config.toml
vocab_size = 8192
attn_scale = 0.177
tie_word_embeddings = true
parallel_block = false
init_std_qkv = 0.028
lr_mult_down = 2.0
lr_head = 0.00814
schedule = "wsd"
batch_tokens = [8192, 16384, 24576]
doc_mask = true
train_tokens = 131700000
Each number is 200 + 40 x the weight over the matrix's rms, rounded and kept within 0 to 999. Layers, rows and columns count from 0.

# layer 5 MLP up, 1024x128, rms 0.224, rows 974-999, columns 0-127
234,212,209,204,193,117,181,221,193,192,201,168,283,208,261,174,270,169,283,166,165,273,260,235,230,160,232,171,174,154,168,209,205,156,185,138,198,141,143,241,200,153,219,199,200,267,242,177,193,187,247,148,237,147,205,204,185,251,150,206,183,146,217,250,158,215,120,166,219,267,239,178,202,210,185,213,261,151,164,177,206,227,235,203,246,245,180,140,192,170,242,214,120,247,225,249,188,210,215,237,187,180,196,223,193,209,219,204,193,221,186,199,188,151,196,211,150,184,128,194,246,187,193,216,247,216,209,205
214,144,209,220,214,213,228,215,192,162,202,230,215,220,129,169,183,232,231,171,255,210,181,189,220,286,156,220,178,233,201,146,232,229,231,189,205,235,155,193,260,209,156,203,169,195,80,218,120,166,258,199,180,240,236,195,212,254,155,167,270,165,127,257,213,187,177,124,185,173,223,194,189,144,216,251,249,260,194,167,156,182,220,166,245,194,181,245,212,243,279,220,231,142,149,223,153,151,205,163,126,180,142,241,142,213,220,282,246,227,141,272,227,257,178,223,194,210,164,116,250,194,131,257,231,212,178,188
307,164,203,244,225,207,135,185,246,251,248,148,217,205,157,111,248,192,109,124,168,217,224,168,224,182,227,223,116,196,192,140,195,193,216,254,178,242,268,205,192,203,301,196,165,193,239,146,136,124,257,240,257,239,184,236,156,238,171,190,202,248,175,238,194,242,217,124,146,210,139,208,225,208,215,231,175,150,228,283,220,203,137,177,163,170,237,225,188,76,190,193,187,208,262,217,204,198,187,134,214,247,231,217,259,151,211,226,193,176,199,208,166,144,169,212,209,199,226,213,288,194,188,215,248,196,158,213
237,182,225,236,125,226,236,166,203,192,243,246,199,218,190,223,177,273,208,185,188,224,166,199,166,271,219,233,201,115,133,164,228,200,204,232,177,185,205,243,195,165,204,177,224,160,222,202,210,246,201,224,172,204,219,165,207,254,141,170,169,212,203,148,218,216,124,220,162,178,263,210,242,218,158,188,199,199,201,223,131,288,252,181,141,199,255,259,219,134,188,182,211,213,87,227,218,260,185,200,182,213,290,211,175,182,257,214,208,125,155,207,175,243,242,180,211,77,271,132,220,128,210,245,170,152,234,142
198,202,216,201,187,170,228,238,225,197,109,166,229,235,207,225,232,187,189,140,191,235,168,218,173,133,206,205,233,256,198,190,212,178,189,221,248,188,174,267,175,256,155,194,267,152,187,194,231,156,233,227,246,170,146,227,161,145,189,186,231,219,213,185,196,185,187,254,145,217,184,253,194,180,175,244,271,237,183,186,197,196,257,283,174,212,224,151,197,186,223,198,189,265,230,188,217,227,152,179,143,266,202,232,200,171,142,211,140,277,171,248,156,169,183,195,216,130,180,230,217,171,120,174,232,135,211,236
268,126,236,163,218,224,287,257,185,231,202,168,225,203,177,187,164,293,285,138,203,185,125,293,177,236,194,255,111,198,217,223,191,186,179,183,183,135,206,204,188,150,212,206,233,185,133,41,213,133,167,204,145,248,169,150,174,198,173,190,190,177,239,143,196,161,166,151,201,199,190,194,195,241,201,200,172,171,192,167,123,219,276,210,146,215,192,286,145,241,231,197,191,164,199,227,266,227,179,291,190,236,180,238,252,227,164,223,173,215,183,298,271,284,185,202,276,245,250,250,182,146,234,226,95,168,245,170
159,170,132,252,195,237,219,194,210,223,219,198,182,219,224,209,216,196,201,140,210,247,271,227,154,191,189,195,201,232,194,213,221,230,229,203,238,205,232,146,259,251,123,221,222,177,183,169,218,201,159,235,315,171,215,192,172,215,80,202,205,178,245,243,222,100,121,212,206,189,152,239,204,88,253,249,264,169,178,180,156,243,194,238,211,182,199,200,279,209,242,168,164,185,176,193,144,254,268,145,187,182,224,140,202,244,146,300,192,206,144,276,216,213,146,131,224,226,211,201,250,208,171,111,176,171,159,221
135,207,196,291,251,223,217,232,188,255,147,199,226,236,186,226,199,188,236,172,245,213,231,162,292,201,107,244,118,124,179,197,176,202,287,186,269,138,183,176,270,265,203,159,185,134,185,263,230,205,171,120,290,241,204,155,186,134,266,248,220,278,165,268,211,144,223,252,208,198,204,209,176,169,202,272,237,238,178,171,193,221,214,122,285,263,194,210,187,209,144,230,163,196,182,179,269,252,222,207,92,131,193,207,242,247,168,182,190,261,214,256,217,177,167,127,176,190,131,127,220,191,126,217,208,155,156,102
224,203,140,222,193,177,213,256,229,221,296,239,246,207,168,190,176,127,181,96,97,231,225,289,130,210,221,157,190,221,178,170,231,127,161,240,170,224,184,125,217,236,226,234,237,180,195,202,201,153,233,211,195,309,138,271,255,177,197,166,140,191,162,215,265,235,265,170,179,272,187,109,252,208,202,149,174,131,221,194,192,191,155,155,149,258,207,187,255,213,149,244,220,212,231,197,216,164,149,240,206,200,280,246,225,205,240,187,226,202,159,180,161,163,221,255,153,222,185,177,179,128,212,166,206,223,200,240
155,211,233,178,179,260,181,190,178,149,113,262,204,131,188,226,243,254,189,257,217,230,217,236,177,160,199,191,198,206,190,150,210,183,207,175,225,171,188,167,132,175,268,204,235,168,65,205,206,124,291,178,120,180,209,256,211,226,205,248,122,279,190,182,208,251,204,204,167,158,267,145,235,195,255,190,141,219,193,188,188,96,173,246,212,197,209,257,212,266,176,187,142,231,265,275,242,201,222,161,220,250,165,250,189,207,220,255,242,139,175,157,203,301,244,202,245,148,228,218,157,136,216,210,175,178,164,246
181,159,175,220,153,235,139,152,186,233,215,168,174,286,167,256,199,146,238,287,169,279,224,180,183,206,202,231,199,231,190,163,190,203,175,198,269,256,168,166,224,197,148,219,170,224,182,198,186,196,184,135,201,216,268,213,241,146,179,183,163,216,28,194,207,199,162,156,252,176,179,134,205,235,256,198,204,217,208,179,203,164,123,229,236,302,195,200,195,212,228,227,239,195,189,259,149,168,203,220,167,270,150,194,289,244,122,196,231,173,156,271,232,182,126,267,196,209,196,170,280,133,238,177,274,166,240,198
222,142,186,268,123,194,203,147,122,160,213,239,220,303,204,271,179,173,218,207,218,134,278,169,276,230,142,239,239,216,182,192,209,130,205,243,211,224,182,181,136,169,163,283,189,204,106,221,268,242,136,224,166,293,249,249,182,175,256,196,199,185,190,177,207,201,194,213,143,215,134,215,195,232,220,231,262,202,253,174,150,159,120,212,173,269,125,282,146,137,203,191,165,154,204,197,189,211,147,226,190,227,182,164,258,199,210,183,217,183,171,285,158,263,221,201,193,173,274,169,216,268,228,211,201,122,178,177
255,195,169,181,211,210,163,207,168,239,170,308,210,224,140,207,190,200,237,169,296,165,218,163,248,190,236,186,253,168,231,126,176,204,256,244,196,217,221,208,166,180,201,125,216,214,216,225,235,219,207,176,165,240,153,181,127,177,163,224,175,270,198,158,185,188,172,213,145,256,198,189,197,179,172,200,204,125,249,156,136,139,101,216,196,247,199,170,175,112,173,174,214,186,261,156,243,161,183,309,268,260,210,168,254,172,199,206,133,231,186,202,127,222,235,178,194,215,257,283,230,247,242,224,201,183,257,222
235,222,221,258,141,178,264,286,261,167,123,242,218,288,182,166,190,223,186,200,158,201,152,172,164,178,225,218,198,222,240,180,210,243,187,206,191,145,196,86,195,246,205,245,209,216,227,177,221,133,223,143,204,204,250,229,208,222,239,175,110,185,196,167,238,187,62,217,242,202,164,243,244,157,218,150,137,208,186,276,196,161,184,229,189,255,214,195,271,193,209,215,251,164,229,211,212,201,176,227,244,281,195,201,223,205,225,149,203,188,187,189,265,239,145,143,202,232,172,57,203,260,197,163,129,145,155,184
192,106,223,214,221,189,207,228,168,220,139,178,164,227,125,208,289,179,217,251,201,111,177,166,180,182,133,151,185,205,173,205,179,231,228,203,219,243,173,184,225,148,236,165,245,226,185,196,209,211,257,229,165,180,263,230,181,192,188,153,169,250,203,174,191,195,206,129,146,247,195,126,207,168,307,299,254,152,146,226,150,152,221,218,198,221,194,194,252,233,263,152,183,110,224,213,265,179,264,223,234,213,178,203,218,190,156,177,247,214,172,174,182,228,281,212,236,203,144,190,237,196,302,110,215,177,234,215
189,193,197,204,213,226,215,189,183,128,235,184,154,200,212,197,190,232,231,254,104,280,207,173,181,215,223,226,200,196,241,156,135,125,264,192,299,190,221,240,272,193,151,187,206,140,228,202,192,149,257,146,221,160,170,169,219,290,245,109,246,234,243,166,240,207,200,250,127,197,111,222,246,253,123,198,237,227,213,242,221,230,225,198,235,154,271,189,153,164,238,202,198,140,194,167,267,184,196,238,133,166,240,148,188,101,185,210,195,204,198,202,234,218,225,190,200,168,175,128,182,180,212,193,224,242,217,144
232,154,136,180,176,213,191,252,191,198,199,168,168,263,107,212,206,199,210,210,212,187,241,212,141,210,248,190,287,242,315,172,173,182,132,194,167,129,190,149,185,236,196,255,138,175,138,165,205,199,169,187,213,137,183,243,152,241,151,134,204,246,214,189,140,185,181,181,188,207,213,222,173,237,192,242,242,262,267,227,239,168,178,228,208,210,114,224,240,218,205,207,191,215,145,252,213,188,218,243,202,176,142,160,190,129,205,235,243,236,256,169,209,225,226,252,232,299,206,211,207,133,228,190,146,83,285,206
205,195,182,209,167,165,213,167,232,299,183,217,173,198,214,202,170,205,248,140,114,167,257,177,174,163,245,158,198,276,180,228,199,242,191,114,253,171,191,210,204,170,281,238,181,270,210,229,229,222,233,157,248,195,211,198,127,254,203,161,148,230,170,186,150,249,182,259,173,243,253,190,280,247,221,224,247,236,223,153,178,246,136,154,184,185,165,233,185,199,188,213,175,167,196,270,208,251,205,185,156,163,280,70,160,146,140,204,270,214,164,234,165,157,218,183,168,278,197,104,192,211,233,220,153,187,283,169
216,171,199,197,288,192,216,246,251,214,200,210,189,148,239,186,165,195,207,198,206,195,219,214,252,168,191,122,188,152,230,172,150,244,194,181,252,207,132,159,274,203,183,225,155,148,193,174,158,152,238,245,201,186,226,208,197,205,189,172,247,190,169,165,152,187,131,213,195,179,312,187,309,261,225,227,218,202,191,258,184,172,212,201,250,196,157,241,200,197,163,189,195,207,206,124,171,173,193,153,216,193,195,257,206,197,172,216,250,142,221,194,218,209,186,252,174,118,151,322,223,222,150,205,156,227,185,288
193,207,214,187,235,183,168,172,212,201,235,197,200,215,118,220,238,226,215,204,206,229,215,187,126,222,186,218,127,187,233,184,208,208,82,145,183,201,225,181,124,198,208,194,179,214,152,206,181,197,274,212,257,208,242,237,229,187,271,239,207,280,177,213,240,166,235,217,250,168,175,268,209,210,203,226,163,212,229,221,226,115,201,245,193,196,138,177,208,193,218,266,98,243,252,195,134,203,154,205,229,148,239,185,137,206,212,185,192,205,191,183,227,233,161,193,151,229,227,155,212,194,150,176,243,218,202,164
188,210,263,217,123,175,263,162,164,146,155,184,186,239,185,262,188,238,232,148,204,257,295,155,234,214,230,201,285,194,179,244,260,135,196,217,255,230,244,196,240,201,240,130,179,195,220,240,230,219,224,137,236,222,217,244,187,272,175,208,218,238,128,242,216,216,279,144,166,253,156,174,208,195,230,185,179,194,194,166,110,170,178,207,210,214,162,247,259,142,166,148,178,236,190,179,92,219,161,247,258,167,207,221,155,158,209,165,257,150,145,236,146,243,262,160,155,167,181,207,154,193,167,184,170,219,162,197
192,248,269,218,169,198,222,258,241,167,275,205,229,174,231,187,185,248,141,236,199,222,189,221,161,231,197,145,158,150,235,163,148,169,241,229,224,127,201,183,161,282,170,169,217,163,208,224,156,155,208,133,143,172,274,198,145,233,230,237,151,239,218,164,181,225,107,309,214,179,174,166,187,129,199,244,212,215,214,189,184,261,183,183,219,309,210,219,264,186,260,227,115,262,180,173,205,135,141,188,204,149,234,235,229,292,177,177,184,170,158,228,171,205,155,232,182,173,180,214,196,168,220,223,186,251,183,242
221,295,238,209,172,210,242,217,188,192,191,192,216,213,245,262,236,194,242,202,204,189,255,184,239,216,169,242,183,149,190,182,169,200,266,179,158,229,182,250,184,215,193,112,223,208,197,183,120,227,320,138,197,215,175,210,240,214,201,162,216,214,177,238,180,246,174,263,212,250,242,144,167,218,209,227,193,226,212,131,181,156,154,199,191,207,172,188,157,258,154,147,186,94,203,139,225,221,160,202,124,232,257,176,186,220,208,161,188,169,193,154,157,189,179,216,157,176,168,236,228,202,226,242,271,254,212,160
238,227,203,243,145,186,157,148,197,235,258,229,105,277,206,163,157,175,196,215,218,270,182,223,215,225,329,219,219,272,263,173,230,274,230,292,177,168,206,134,203,202,172,196,250,161,231,131,167,174,185,246,175,219,130,205,114,188,196,224,96,156,250,187,244,217,231,194,243,190,196,203,238,190,226,167,161,158,190,225,167,197,151,187,214,211,231,155,168,115,149,221,213,157,211,222,235,311,200,211,191,165,208,291,167,119,189,206,188,193,214,209,173,208,141,208,216,268,249,293,102,218,201,204,147,143,202,142
198,266,166,177,232,218,275,178,181,181,189,217,269,101,237,149,168,206,292,245,179,138,172,262,265,336,266,197,124,244,173,216,148,192,172,272,209,186,243,159,184,169,221,237,229,196,266,236,178,262,155,210,306,173,201,165,230,183,188,138,231,161,239,232,247,240,225,214,189,196,184,191,191,208,225,174,211,219,181,206,292,176,191,233,156,158,246,164,196,181,199,216,217,199,179,195,167,253,177,111,194,166,181,200,247,247,140,106,213,117,175,212,147,150,219,138,221,234,142,187,154,171,215,145,184,222,238,145
178,218,167,169,213,212,136,95,207,108,171,243,196,216,208,268,189,198,258,280,224,161,133,164,217,212,265,222,164,160,193,202,187,197,175,199,242,212,244,206,197,208,168,184,162,198,279,181,182,183,205,223,198,191,253,217,227,225,188,210,291,113,170,226,284,159,174,184,226,163,203,260,195,180,255,118,170,264,206,173,213,183,189,194,239,190,210,243,192,133,150,229,197,203,245,189,215,237,253,191,230,67,189,165,195,229,183,214,190,186,153,240,268,218,229,244,223,251,221,203,195,136,228,222,143,219,162,150